Weights of a small GPT-style language model, trained from scratch on English Wikipedia: untied embeddings, 4081 steps.
Each number is 128 + 32 x the weight over its row's rms, rounded and kept within 0 to 255. Layers, rows and columns count from 0. Numbers have three digits each. The size before them is the row's rms in percent of the matrix's.

# gate: layer 3 MLP gate, 320x128, rms 0.0811, rows 243-277, columns 0-127
# up: layer 3 MLP up, 320x128, rms 0.0696, rows 243-277, columns 0-127
# down: layer 3 MLP down (transposed), 320x128, rms 0.0535, rows 243-277, columns 0-127
gate243 094:147134183111110133123130148138154106094087181126170135167150176173170168141146124149201121137119102127142132145137126118118174098184132090122196150134077087007127127160162087104147163125141108113185134067090148133149168138090139181104104117059137140128157141040118146138131088136156112142122110121100142138114128100092108164114130112129144056158131113207177139072140159105154139125166
up243 099:140103142115138112130113097158125161096169115130106102169108111120138110109168172124179135095149210121112083102126083056129180129071134154128104185174141170148125123103127147139147138132122114141041091166163186077125134174161103126045125147162153129111144079129143085132119085114127172139139155112111143076123165111122108132126114122186084150148117157188094144164100129205080181180070
down243 096:169087138117136123093132143103116142097112144072134127066123177174117122100081131149112048165077122138112122189077121125147118125142146142161136070134163150166118104078073107144054121196178110140098123193114110145089155103157133108143111129111125150148129148145066085116140157110139128107125130211171115106160156160086151102134114180175144171156102065071146188151133072148118126143179
gate244 107:128132153108093168189141140132166150124167133152091110154101108120084099145175121133172134126110123108113144099140170084172199171144105059071159129111125084088134068152114111129195101128187127141178104118134055104142139143179096137168129047118155189133171105062166109099167096150117103145095149125138134110181111112095133114161170069187135092096112122158162130080167152140121156133118
up244 103:107159108143120241150163091169106193132170127090142217154186168054189187095088118181142148120108147123165081131115147144098114149134140117121077106135112156099102083141114114098155138178162127124156104125088113118092118125073189076128077126163079168111133124098119165139125148124136150116084104149132143135119158067114113099113125140181095109115116087124121107110093109166104106081095
down244 100:097157108150110112126098088148156100139116108105170129089081123090101116132150156073154115143120170131118129169098094128189111114111123165102104112122142140158142131119195069155100174138135150159129108144124176151136129158063077146110126166145127164113047099092096102090121176118047089149185063119133101167116193165108120162147081130072125145139187176112031099144151127137136129081103
gate245 094:137131175163107108094131150126178094127196163127091094136125137154059128153138163168125150162138142065105161070142131065155142105157077089149134131131127072087099069189157148105116139113146135121161141127136127158102144106216122118192134084124140209175162091082121111116096098170144119116094115086167136152153127126103102127148195110158079090178097155153123187119152139177129092108114
up245 094:104119079155093106177065136084166076114149101093151105147088100098155083191193104143098147129163158131169161075085104206147180092109117105106167094145155172152100127065100103151132139111103149132078136121143121057082107135140191128131171150123129118163102161185072105069109139133108142125142168125154160153176094164133135169106141122103106147090122140063106140087119102092085117124140
down245 094:148116197129172164084113131157125088124181155119103110118168118143065146132174096124129217074110160152128180121116146139151092163117161061095145149094148136074124143176134112163114160070122099114141102143158122119097137141186118104166112087163109113210128112150158078179103131155176154125085132154133176111141082136148122134123197140097057113180077112116092151152100131126166073126119
gate246 111:154141151117127142122088163130186147107148120093162037158099060138089134105218138170129188159173094138090073158157134067090093142129084072127091130085083146101148106192166107131141125081136129141164154125158149073141130127179143102159152118117152112141169192089171076108180143144146153073154161160136106141134099121139147124125145088126142106145152160125154133104168144163154170173098
up246 110:174129121081137127134093123149133172078160163126104081128098158147089163142135167106155101169084115092118129171125156136124111168130070180136139126155064152098107112193147147123139095120118136157087171086071100055116161129124128138075156105101157163078134145089124122155141112187187093083080122121087133094173121149142149132184183064159153084092118111145210127115107098154107147192127
down246 111:129114150138071120119084109117117173130147077157117093109147120128087166118156156146108235155110077137109071216091138097131092167125098120127079102126123155146081155154110171139148140130145203120142197093150095100087151142106093097119152146101135120094090112097155147140126154121140100111135179159144091148119140122138123159128148088092140130032146062147167079122149104098153200169098
gate247 104:099151093149144146129134147180160170136214095102184145128125130036147128135088177146120112125137142141088132068200121114149138210157066107086110147190159145112091161109125184198087105113116106150141187116109125156130094132114096100130180142136103185159121163144150080112147154100068116159111110143059114121151125126127168204148087160126099135127108139101146130102125116158130101102146
up247 109:114128077116109150095135117136156109101148106099150150113127190127107211088162128116143099085116165153072073037144152119121137113067037083151143141163123149139096164085124179121132099115159148196120118124096081142069090164169121113143105091093171172154119148106149080110172157154079114127109162150099129143129164087198090145131095114170090134101134103131115143092118082174119135099102
down247 109:112126099093144213127065120100145095140118090106105170125134171143108157111190145110147084082155109146113097079119144199148090143110047095134135105139126143146110136113117124156103107115131153158100138069118078164072071225182094135133067103104117135167090134072142090155135137143114169159084109131172085193121129190124112143150163143119102127116156132138100176091105098134117141098090
gate248 101:131139108144116110137138120133110136099159097088144156174124116130118190145122143085150188135102084085175148147135134101102040173127091185162153143092142149138129189166122115118078140127126134097140172142122176111162161106105091177105146111115159078100187107105142163169090177178174159084189106109189132148058129047133129101143150122159122074090142170158136179190137160140147128146134
up248 101:154128153191142126151142168161192101116163072114162228152104127117138135084194155119154124128043123098114150104104124123109171125082173079102155127157136121127093166074129150187128174143122118160156144131162153066153117127138139089135095144136117116097141167117087128147136060115125123169161192129112100111134111129165176075116124115063149129089099157080107070162134137124091056133146
down248 103:083132135105164130145204161181126139128122097081134178132165198095112103106131167077164113106095128138097134167087117191179138189149119123084144164128142129069126150191202131147132096120113152136115152111122124056124131108179109151132102157120093158145108091100089124188161122130165142106122182107167138094139116150106068129154180076106113165119097156094110125164078132092132122102214
gate249 110:126106170107131112078146117179105145098147108175153148171142154112133123132134070110163133116137081078076193085110157131116099096143159173151109111123227140197174173066173171170135110102096150154111072118138125157193078151164129118126114118121147091091113070120107099101151140199121101143208153172134116119117146129183122137171122147102129094115120147123131134154130115216133119104139
up249 102:095084090140122109116121136162198146071147103142165051121119133110139131085149168084134088138109170185157075140141133120176199088144163081111159146149127108168124125163107128141180116136117135111051171134111080138032119120105178081111130114152109182137156157117143159180091157113158131138069093081081091190098123148099140097077151111127162129112149145116098120127079147139120089100112
down249 102:122094141135107126102103045172150107151118141147149134136138127152096145106182087104149071155144101157167163161131137126146187115144154154114135160097075084125152130129143147096108192138145149145152144093124133171194118141074156130088146170152137121151138067109123124167081169107151171162177128097170097179097138128146130179142175151156132093060140124178112043169110199141161085159064
gate250 097:144167099109167136076138128167164144144107098099170165183145112102129142147119142046083115086209181171143134202159175116123093148131137156087108175123098185152135139117154160156138153088135139138121142166140144104105090132115114103123169165131132119116162102118108072163091115135142190107139177142144153178092074120094128135119165057112133167102150234174141136102103117178148118161127
up250 103:107114119198124086173100104152063147108106161133143104066149104126090116120174090168155148142116143078118101143110109131119122078134092169129112096201180172180073138102107114178123097118086170104083178146103139131099146103180092147135116113175123096138107121133114129109133157149143105154198095171119128128155132162191150146166131216186127119147154116116097135088163172151052079155127
down250 110:208147136147152130161105085164099165153166095145107102135207110127091095157157139079096125163183113132077139140125149131058170173073071076128068125146143152193126135114128114136111129117140159136131189160123143106146088113105081150129116137133110097118123090143077077137126115209141090142183139145150129154134099177103161160171140159127118179153175185112124117145093157184101110178164
gate251 107:107158133170142084062126123140096153094161135116129091208135026155092110185153179118105079138156154130095134111172114082086122109140184155151156101121119078159109108131131137132093180095137171137116124161109103120118112112141080108118119148149173183188192054151197126118067113141095152139147120078133138091119104116130150122064180110167125175163120173148127136141109108159137109149099
up251 120:103080105186134107127072153144092146107192139134125115132113149119135103157175123122134084085166168129132143121132051167109143115106156110134109114134162148185112154082101128130111143127040138160079173117128142113135063136147047123143131159199201103164113145136159116116051134096116152161193113121110169096164112171186140158095149165094139156166125118051094143115105077126116129122115
down251 115:127142135143121135087061095121134133111136131080129138166187139145088115109162102124095132088153139092085120125161065125060138141167169096183110163197075148120155121090109130095097171095058124157134140138115144136146100163126046093081157189134144116135185136199147088150077123155109125138132109067163131116100156146180141157138156176115139188141093089103063076149105147149154140119142
gate252 090:145101149119075072122140163146076153116175094055134124111089115131125105175126058160195122118089078096102135096178170108102141095150080142098110164117129134120110122106108182152157115157127132101156147149116098143172147105119106134164086136161127183171171142207186107098067160160083106144175127144170092084169160130091157132139160140123102083103145123158092113118117144202135060139105
up252 085:123144117137140172163102162089133112141075185160067139166108101143075149114115126043112122151123085140121069127160135099140171149066177149118142060158099111167119168099140093173145133077140121079117139119094198213093186119122138121126156146113140112071063139154172125151138109113134148111168137185156113139111145118130104134172058157104108145130116132168169122068134102108107181165110
down252 084:193143119062111105132137121121098178129127081085079139137093125123107075139092135141127138107125071095095109134161198095117093078153109133102107170162081129104135151108111143079170157108196073146116139142143160137147124099092130111181111112144072135156174156188148184168133159134119107149154138148173088132153188109115146155105147138157057043084187152159132146110140117196115111126092
gate253 110:080087001169107123137163137134138140108150126089166156107136141078138159095128146150095137098159166154115155119109126141130100112105174119098163127169122118163070153103091069153132167089094151159153181120120129116090064142104127175101149158162065116150096076126139110103103121117058136122159148121134159144118192175165171134109177135140147075127152131150120169066167203116149134167128
up253 107:164196155123116050117132103118134122079091104111060159090142064166112099112110079112149101131145126130123115160154131072110113108144077101123133140162152088118167101176143149173088132130137074055124096138076148174166096136165113086163173162128214157158119065154130169112132137129140094120114136117158078069142085087088107121144131139135113197094144148152123108117114163108116058138096
down253 108:211110081113119151117138093139105161129117074098076128127194099157125119142111071085108126068157148147132183161169044078090127109159131115130131132150164070172183164150129123124105168134172055097126107113112145122105123105115145120120112172118138146088102097161179093125133129092110106082153119110114115080137094174112139135076149118107201161110206111148095102097158126131119062167138
gate254 099:074092127153134057093112152161160138134154104168146104100142100086113090123113066121151167078110191113074138108135106109129172113165106129189092152157155180111098185153140113147104158101132136144108121207119142164117136137174136102121115184167105150086155067155081132118116125114090192163156094122139059140102092170135102174168159116104117152182146126084116163105078130161065120087108
up254 097:122102141146102118170145143148083137102075109099094179094121185092156174152091157096090108138108130119137099141164112114127108170081113097058120159089121105146181046137116121140121091123158073139141104104115097110149086113151077107139105104137152195196144132100164165122090115173117091086094106138108119034110100176063109171144157165121179160090123099060122120147121109114100099086126
down254 094:174137089139110185093183150107140140104085079136158181091131146077098155067113132153163073140124132169134170190088111145106137120142128161082190108093123083092160055134150154126196070110148102148083158103141131177112178086028158104109122081141126075152122134112139138120117129141086127132124170132125110146133144170096105130089133172143147118139101159205162112165172122130145116154149
gate255 096:125148129144109151150098125137168151136112148157122129138091106161141116130197130135147177171144127178107115092122134153152157135080063093105080150146162151209092094117155129122162106094147113093132152080159107151101196149152110093211133099145109147187089226149088080096107122137076198123151101156115104098085081123119172172138128193152110132107156102144140165083085127149139171138107
up255 097:124073172087135134167145133197147100145069074149120150149098114167145105114149077146129103121095138118087136073204062090189158114129136124098114165151101154149066216135090158115180156143143110126095095125085102124107144130155091135163152112104161110137106054140176134081116133117123172148093102122123119140141134088098116126211094079136139147114128142096188124133098133106067117087087
down255 096:068124130172105072149139096151161068171073129143105119137076107151145141093160103126092104091113125123115092067119062133171154124128117160177088166152149169119098151172166215070165162160136131096152133090150150089086109103119102126146133166113099126142104067125121163121152092130057074123144134081087106166102109112112127136171137118105081143106095126126188176177147103094096096169169
gate256 112:099183101106155213121159107189128167128100135100140130175101102152145147137134121119090104108087159077105174142155144100113135097220058160099143107106109052199182118100121099146137164067123147140129093168131153184135149124122160137089129108191149159133108088160112117113158143115145165165118127155119153120099113156137206111116184107125088078118136147150142157106170120176068092122139
up256 111:169106143135107062135148105067135125112140102136144119124155123098125136163117087068173159147154073143125065121156152103096106166100162093159099116116138143137059178141133102137100133140124131136102216114106075117134118106127087067153158092085123104143171129126184145145128151196112098055151151128068183142071130115093118147172077119131110155199100105134153113135119096102216146125158
down256 116:072170087115175136127172091142137177158122134101156112149136093127126155132170134106105110107126124092101151127173153107114124127193114122127151067073064060185153125122142136126166151109115151145130119157138142162150136091105164153092119136115178093120121085150138079090136122205156143135122106202141188168090069196160153100140181129119074115119129105122153210058160140148089133128180
gate257 110:118191116139144103158174103093166116105179187141171196108120100144164146158157201109118152041126133135161091159138144090131104055143077148091168127115140105161143115163131111153152122115157159136131109118142149184046146131064139139185106104094172135068163130189145122156150145120118172156114148145201147143118139126128171121084109141137046093113104171159151139119142147147152096113131
up257 107:120152153128117123135142130150148133100151124117122153147154138099133116128125135121064194109135084152066210112108121188078192131138135098141141101159094144064138090085138156128093125071107126098132148145104135079106088087044156083130147132111118167162116156060090122085092152161127156130170190127109115200143111134197104188067131152065157159119184112121110166113150121109153123131159
down257 110:155150091106126156140143129067153081118182195108163093098150100141121145133153088051126168098145140195155122155161149157070136151108079079135152164132151156102190109132176155144117131087138123122154160194110185139098109109077124111127176154151154103117084140109080155164117117120113101131113129112184157151131133132123188162129142083140050140102121135096139155108116133049105110107223
gate258 090:134174139137094150117081138137128077094149197106174128081113055173124109167200139140109109209141128146133127132155190089133140079109129151070107108102117121139137108184121073040100165141139115120108162157182099130126117113115157161166151061165165112144087177134039097120120136098125138120145114138169123105156113118125160128129169133172149187174155136150161148115132106171119115074147
up258 099:113115135137099161095086148147152127113096090136108200092136113121143105130129136146133160066163131181106172087128137167096140124064078121140176156102133127143178132094119129147118118161099104101110183152169182168156165101156112129121121126121161135113113201071102123113095126107111134183097051118194133067129139105150141203189098175160121149085163155162121145143114142158198181083170
down258 100:079133142197141119104083122130122091169150113129123113134138106089177086213191147187113197103091169113136135118160145155072106108112099114160136090081151152147123138149106096123129127154181116157101189153124183133135056130158081143144103104105130099114092119137093108116153097120134132098111114091203160139063194123136160114131117131196126122182151160117090099088094162122188174145151
gate259 089:140112162075153123092137087155110121067163096169135128131139108063149086158166141105166104161146064118070167085145115169167177127131118168121096161147139141139111078139133127138116100074156115136120082182154141090136142150161134073099130105137201108223154088122100155094116113188155188128173182130120087112088126119156105110080131178088150119154149180173125130103135081169139131098157
up259 099:117140159124095053165146120142118122120097080115081092145077079138109109177148128165139173115142102102092118081140121098161155080084120099112158134159161121157170138135139146191162101134179127144086144134172165133147183143129055112154149171112156112125125143122202149060133085115149118183126117100082099153177181141115109117111177104140087155205159197127150139123159155158181113182104
down259 097:132166181078185113150114096096109163114140161185126179116114059086147148118119098134173137170126136046140127090129128166112189156084080103099138134158132142133099066143097164140125094109125118097088153177098122132152084122149122080071148145080155134217122167113134152051110130175121148137163126104106090136124113135141091117072146066101124168135120137117143166101147110091204165126108
gate260 100:094074128086172157171150086152093091114122128151130128130150125097142093123087109074071170062097133189132092104098135108185161113142147144098138196103118123165137128000114105105142102110114192097147127120118109109121092111108127138118158149117109084125133145127107086085093134156128209132111116166153082112108116155181115148120137163101153131125155171084151159114181120158086061090095
up260 091:110115062130149124096126131169135166090141125159161053127109150074141118036046152098109122114058174155116109134130103166192128124124146115126066139098176146148092117118103140163144118148112126177080119082095119196093135184130160124131102133114205170145106163146112082149143114115080134166100182055131134119152156104078170104120127148092153103123133119154117095140144156186126101096127
down260 097:107155146136153096106088143116123119102120180126090100131134170132099149110087141184176137156174153124152138092154088149123112124121133110168177129131071088133143109154155128164121123153073103133069109110055138134074094097182140120159127182159136160085111106126217111117060106130123144155147132000127172150116115122094148147161097179098107105136127099106131076134119162052172157117120
gate261 096:116114069122103106095181095170157075144135120074123087067098141124165123116097124089150215099137132116136120132087145148153078139121116158125138146151145152141112177116133085152150110120149143127116122183096185129178144044127140205085152150113085116055111107179166115109120147111111083111105132182155087135127164092105100172150065071105120099118155164160130200144156155097095118097112
up261 095:105083122107119129143089120162112084140098145120135055090148156149116142115085141139095186087076153141202103108055133149178061143114128182153138155160130139110112134087171027090181124138141100122103136158088171074172125122113093188083120124132098086102092166124128121137084144105131145134068131168109100184165141088141103179164075140141130115143131146144118163137125166098126171094098
down261 096:097099206125149147178080160099135140117102085138146112127142110185126148172139162141072108162151142126141105111135142097160158151092180083152069079131121158072107106082103175129192156098106115106106137086144075120121119172126084082125111150135173088113166197109107082099127139131116139151174102079156195138129141110096109094114203160168088117137091080089063089154129147112167139151128
gate262 105:132159124151070079171179120131201127150095120108109078129103115170127099155156143156162150137144116149082124090179132070142223081133093054118122162158166159074157081137143092144146139131143129133134183116100117161119169136110089145126136097132107131176101081096168109134123114095161113180142123120096109082147079143055150114210149086174134116142118117143155091077116119128098087120072
up262 104:144146136119116130163110089138148104203060109069079084097133082153142152064177140170134146096160068141105139112126063125116179090128116090146083117103124146143154119128096126131119112107128120136126136185137086085089146101168068147069072084137117156129179123127165081161117116131137083098199157166167114125174107137125117044076118109179160182113122139093103143127135158079090133138113
down262 100:154120142123107138084208137149090121096141098144097149127092096127188140112111170131071114117082155159172116149100199224075063132108134134127148129158088141177105155114104122142071132158079161140138073127143137070088087151111122114151154116123119187118123160095108132118143137142094076074103167160077095160073189179164157107112129115105171134065128101126161148161111154111090136122156
gate263 105:124093095174151158120141103131122183127124113150133091151114164128176102114127171113131146094089162161145190141123151214102169098135119106109079165129138062180139141145119103109139160134174156115107097090092141218115087180097105169106141147148106135101056193123186070072127140110137146098163071166062158090106110140116153166154150115109155177169127108148156127090125163150172134133145
up263 111:180108206105199156109142127061135130093137153173102132160172143131105137177144146073140120108140172146155116167136175163101145186187107184129134162123102109068097142143106149116207142139131126111125099091127130087139131173144078128103094118110172115077154076110124115135124188108170127137102201161144167105082154122137184062106119075140124135138139093167117108118133159168177102080143
down263 112:129086196101152178099124171094143135121163101115126099156145116155067091164160167108095135143092148139158114195134159203139175110171124195115136148133113128134100126198124113158147088164121193092145141074122092156124133099160087162131125148114145173140129088153121108117128164156163128133122135162100152128121128152077127116160084075127076181136086102131054211135103112196185111148151
gate264 121:108150123126163131141166159156179120138109109095164119097117132080161070120127119058080147163103170151097134183164104155144189125125098117132122139103143088121143129081124129129136112093167138115144129166129115155117122097139112129183137095124081196172109101132160091103107162161102157123138142166080051093149038130031142097144173076082123141182133213124118160103136124110092146074116
up264 115:151137118130080051121148132116139125159157199109133087116119099127148188132165140137153145134187114104129085119128148102077109113131135179125139175162144176093166127192116074167105154139110152131128095120075166163151115148119153163082119201115121097135153103155137124180175061102136086130104109126216149073144208155147106180130063085122127130071115062129145120109112131133159104148139
down264 119:152156102102099106128141140200161159123111098056125098089120148125169100197133116106123160127153114173102137121130130035113083149127150082114189152148139179084151162158106090137142184163135127135091125163137085105179160165130147112102149132110099106122148150141156137187102038088130131111136172049151155160127143121149129166084149110097156052126166152134120108147155213132095118149129
gate265 117:129207131169123138145105162165172115068133157132136141121109100144094114146177114147130095135177157180098133117185156101136196123127063054095167148174172090154119182091139097190099112098136096145119127105125111166075119121102123131161134158123119149151080148164117096139117119098119086150172072213184139065147180108083141185139125147140111089141130107167121126106105151150165133074129
up265 095:118113131119107096180178098104148178111115113109164097088113135121184157120095155196130131090119155143174169171102089152079100179186168117127137104083134174126137100191098116153140164116121136120117134095116155109123074149079087140136112154222148156119136078136120171137080121152099098079099169084095154149161063157132134076075140118081131199146129158101123142174130132153110109191152
down265 103:244094129132151114142138122095155175126144066096132165146156130093156148106101112172118139108074174172139096141118114145050125144159097169113141152150123126111212119170121103117156163098122141149145191105146143151095146143072103145133142139227153152128057134165139141096085163142106056131125161081064171108129082156144169124132132136124173137109174141130127120119103172130132141131164
gate266 117:118171146194128145096116061173096121125142162099147107148125130134103143140094065155110143100126130132066128100142166077099137093133123187128080158169167139162135135094123119145121158091109135112135198198100107160185148098125114128135134166155174143193140073157096157094097150112149167096183112126190175107139081153091085167160137155203128173136107177143121171107137100200110109112115
up266 106:169122109062113155209132146115121143129088114095175162123163144138155101172124090121118189171102120156154196161112088108119090155140123124076185086125150112121134123144164107126128098128129116105202101129116109100200087152148133112122184143142080147077107151098096100129197130201156145178105071185098156128081140132136091160155116160115138128203153104122160088093144106131093163146090
down266 105:143118094150111179175138141107093143180109095112181183130142118096137071148083112130111162058119118161134174114107128084143128137118163201071112131124137123142159119187122126156152115077133232161125150108140084127164147081107141136123112105117127125124141170167128089112166100144159143165120071127116076131107110095107131107168156132153153162170164098161208204052127130152069096121127
gate267 097:204140175110107111161131122095111170159140104103122088151182127156132177194173161069147154129132076073153124134169153079134107169157102134163160092144041067129114154194123131110119106139151082065088143127117135132185183093102153119118137123140148122072131103052174132146132144172157133145154195095138100146103148076156176107138114084120106084153123133142133164135121141133141152165164
up267 105:136100160096090136094090157171165134105148142164138151116218180106141114129094088120101116143132124101065142118088168124131100158111107106142190150093112148038094126125137123147084093094082161113182183107130156098175098081178134137102096088070062089118147149140161139154116143129107110076135108112123141143172118126148096163078207112178145105097136164114140103171116090109155159092178
down267 101:103136133164167144089163065148127108139111109169121140136134101045161070158168129144155160162109132104104113124127121144098213114103173047126141123112150128115104155107137114141117101067096131192152097089135125098131105175148115091080120093146065111121098111151207136154088164080071108142156137036141145074145084116085147092136096120154146144113138107148115089081172165095104155130148
gate268 084:106094130129113113090152118164044106159128090049114122045134166113159066127165141095153087121119143169086123084102106080154082117110162117124116146089136095147115128114130144167116132133167111145105119141134067140151115075119103154128181126157086186163086129126097106107154186137117177156121145193135080146140120144129107129147099143115219186148149155065140136150141089173111064079135
up268 085:131132117151151150145117113137128168166115102108160136132173199086144160092087167107096096132084209141165173147176105108116131135108128136102154169100102159111092073142085147109108105143116159113099081127038104117097143129083087151116118127084160152084186130139155143196166131146099070083060119164110117169085207112106094089131169105105154170119085117134160108135073134099090105141124
down268 085:129169161153156138118151155142108148109181115151106095136145128090178126121083165100044153157160107148149179148089146126148091110149177120116144101130154120150142191094105092161114122149123079159174153076095107140120074072054111166125129121126185116101091128110156051154099165131176135154107172123105182178151119089109074129140140181160136139112167104105115098161100122195069136067104
gate269 115:166200128131089077133186114070179136160132115078133092116102072103145090144109149111114203136120120101156081180102160110157122142151113048116115123136121122140122141122125097119148167117147145041106155143070139138123163097079108161114135124089165131113159090118167138163125195171154112159129168117156170147161118096113133165177131077110125135124140097186136155133129129111168187188210
up269 107:134104133168151072149132118172068152069098140140161180126118155110135149093094098111167107066136155138126165118133126152112138149134153157106103163114167156101109151097106195196123158104088114161101102141119113124117090117121133109131146129195111143129127060196109130084109120153106174172166121135140098122145141162120094090105108191105166150196159157116108098155130121148080039029077
down269 109:072141112141160105117166124114086170105104207195148166199201158127116159120145142087131132179112124131127129116105068117147115169101119137103137124108158178088091099101137153163184136083170154050107128100121132101138145118148121161153111115164138149124176089113148133119059112156137094078146135185156135144154121191131110126149130093049102199162121123137123185154115135149064086147126
gate270 096:153116153158106111134067108169098134102164087117089114134148133131092109106139073153210104080117160078107096078160145065134160100105139097128132136177172088146125120110091155180127118156105157182118073156169130117164132108173103140131070136116151122120102091166175092091110113127136116180155138144151149078170135118089095138150166153207197155169149198108133130180140123176069107145114
up270 102:099107124161096176178156096138092144131153130161099154111103120102172117106096148131073123168115169099140079157090123138112106153102177102133143110097098138187168140140079111077098083103083205090099158190100070136116171120113132097148134107131070150094097089132072176129136080176135143206115184149157125153091098182139128171068078157113117143161163127164119103098143105091091136139117
down270 105:051125124117123139112070073091074179153053092144104128151126147091138151067141138161141132145128138173106118144098124148133135139190116201182144157143157189097058111149154150101105064116133156159131118133078135190102147136166123138169109084193144127134088137161172127107103133083140094101118158070148098149127139182098134158087137090110111087182140132155098107148123121153103125181072
gate271 103:093171147191122170128172048139141201104163141135110172161137074102118115134065070162143130084192130137134127087149154124134137114150158097121119105141158120155118200087136110171122180146092146103130120154109163212083141127122157086146121175112133121152107157166130115122104162108096144105192158118156197097123100127110111155131132138090098148155160145137106174123151122229174094117100
up271 110:133137188079105160128166096085196158119156123090095159162125090186134155147146158111085113152149094106179154162094100125157141108181165161158169070122117124155122146119103117097139147170123152103192141126122157108147107113156136087095120088070132114151149182152068158105123212145141136118117165078190194108099127098174101101102183099086111119090107110116082178137123156110175179139120
down271 110:026134154073118172148144112113191139114176115110077174106092118118116144116142114146081118184181108135159117141157111140146129135173153117149177098097098158155103109115119093134167123144112173095156114103127150082139128134123138099090151165061163100186145117095147114133151212117158163153106141044145148157136109145157090113121182128116094121088069106104078211157127148149161158077127
gate272 095:099119112168152131255145138137107133093155143126147178113112132091175152148110114105122120116172178183155142058138142109128141143155134120092164167154093143095101146073168123110146138115098178134093137113171167144117084152158112107100188077160110153081107112128154049104079179138090142164121097132087138093132120127163146149138170140083173129139131128104122168131092107139163092143139
up272 098:105062088183115109116115117119131157161066132221202066137181111134126172119128152126109146168104133083069120113157177169144097114183178112114129126110144102167096115173121126144087191173100164123107120097143116143157136136098116097117121170130093128141152124138143121134138109110112103168069110088052131134069141080151153150130060112160097071156124090133132119191130111147130143058115
down272 094:078184108216196130130077124143130128141102122178177082163137136114099120113137180162095132123152173122152177105181161121060133094201140157068132115135173148156129203080124080103129146111084107102092124148114107117152104142117117076122114172113144131124147120108144073105078112133169145149146110134052106132145155103172138171119119080120105090134092052152087150172125097138129129127090
gate273 107:153086102084145118059164112189152135140142117122103095152171156118161163087170125143168114101096159101165117165162156157125139199144113083087142150085098137115080124145109116117127115156137152154175085148101063136184149056085117123146127128165133188143175139144125163159058102168169101131120128156159143151065090056099086117126131117158155177087097132066176153115102111103085108103139
up273 103:099082099144147114085139110123136160131147100182096146079063107126099118135187109133146127191131191101091114096144066131118173125134157123091056124172162157138129109147144145147094067098098127110019103162112163214129105154190153096181157125180103196159087154151153086108159139087113099140096112123068142102162155162100119133115132163136109143121143155141122111136110153093109134113108
down273 103:227134162147176122147066109140129114119085142151102127134161142133073128055121148075138084142103115155125077125116159105170169143056122143146111121079096155165169141149099105108109049162134107163176137133174145174043149062074120121168147061141165086130148089160125116134116145125104121144117149088109114113188110114123153121121124162133134170098110093140197146094116110140094100161135
gate274 099:100193131107116105120145132136179145137165147134129110168087116181163123147171107087115116094127166138107245155129122100116113126190113124107171143152132136142171163122127136168150112204122158151131141125131062140173097108074086113123136131092127130145099092113166089122138203092101069164085106116109159102152167123196179201095115112103169113089121183154135132151103118135128057100136
up274 101:099132104134094068132145183089143135099100100100092169079122145155124100123167188102096142155141118169154083173117106155110127112136132126166132083089081137135163071219122178119148090127162123137084113152092113104111154110102113115160140126118120143121174148125162123169167087103175104118136135137098160146109155160141154128069157092052208112091133098153169105154122181049139164206119
down274 100:166056160126140149124146129171112121126081138147145101119143131143186110138106164154181146205096076128102092160101176109153152111068160121151114155135110143136105137175123127128099163106112078132112097131102080148148158119135147153101184092187068125137123178190111117129127101136115085099149121249139159104165168183128164102139099158204142114101180132121122131169175119112149146075113
gate275 102:090093115141075058134113123186134158115122131098083126072092099126075087100104059127188095126180133117074135087164123088145175097049142099124115165137161111107147144126105134173145164145172101167129135109152110126094135165109115153164131182142115145192121138176125113132195107120155113145136082121099134123193097190118139231166111114139136127164114168162154168102098138135103123101108
up275 106:119129162166092137095137154068130131155097144125107123150075167181155134129118121114111176180150125081212178113090142153182132155138120154161070106128131101058103115150150099082095107102105072129133152082122146175155185091155178148115124147104070066178136151124153157101112175157116148075111143102198135109127161143115079143160140178150087149137100170169169182139145118139152162132086
down275 107:079082165157125116151098123054125154136161104132098113074160148147162158165044163131078109163143153136130144134101155103035125138110106170156223165135178180118176123155159149113111119143091100130110122127124183117149088144172121111123134130163103077157131082142161120152126198204106134131112103124141107119101126100157096138125161106127107095139101119112199086090072102097121105082098
gate276 107:132148101140134152134170104161133140068128144056138128129059172089150083104172135077095142094136148189112140106132124098111099106106079104153120188154172165151117142049085101144143135188142165147139180138127156166161120134138121156098136163110115106166129147145138079046129138163106116083190061177118179060101128093094132132149167131133117172115142134052160115111165129111135101120090
up276 110:136160128126194141148123143134099086104189149136140093120140110116069108163045109111102123150113122133188146139116099098160134136152119134111091131136122104158111118062175119085114158023146091116152130107117133196137096142201137130131124060134123120116140080132144131131172200141102117115124133120147129158134102173042127184085176184102176142157151135128109126069138072179145122090164
down276 110:110112104181119128198142138166091130174167122110139098115102098109099101152112137112182098087110141197160084109099130147192088102122190134122075194152053099134128115203180146085126146158108108064159151100104125148098144113207178102129112061147110108134178076162133136133140126167158129106128106086140094137160109156067106143163153142117098140186155133104133125095140085146117089130122
gate277 093:087106086150147121121083148176121116105129185141144157136159119116221142115114078084133114051088188125092123209160139072127136131121169142141115082120164122144083146086110152121080145108153136114115110143053152114157117124081122087162186188150099114156163140164172097141073115113113169091186152129073109136073107160130107162152129175127126129121125129123138124118150131202161123165182
up277 101:153115165106188146134110137106095088159149147131130135161152120082130157161155110140129102112091114087143146140107118173108167196163099200166101125091137157115072138096145163127096138181114114110210082163137093093173165117175164113123180084127131092023145135159076166137137111137158138091123139114173134156131113141081121049073079157125093169110123120078174140114122164131161117126162
down277 101:165126205081218114100132164164125100151142110106092139156168112106171168199113134138148137112121101083152149140116136146096123123189112162138160095083092184131048145101125167087132147202127139108167068151147079070110157127126127103110150110120142120108161112144103138126159139127141118117128179066183102179092168160107102101090101118140144136083113137119172126063167108170187139114146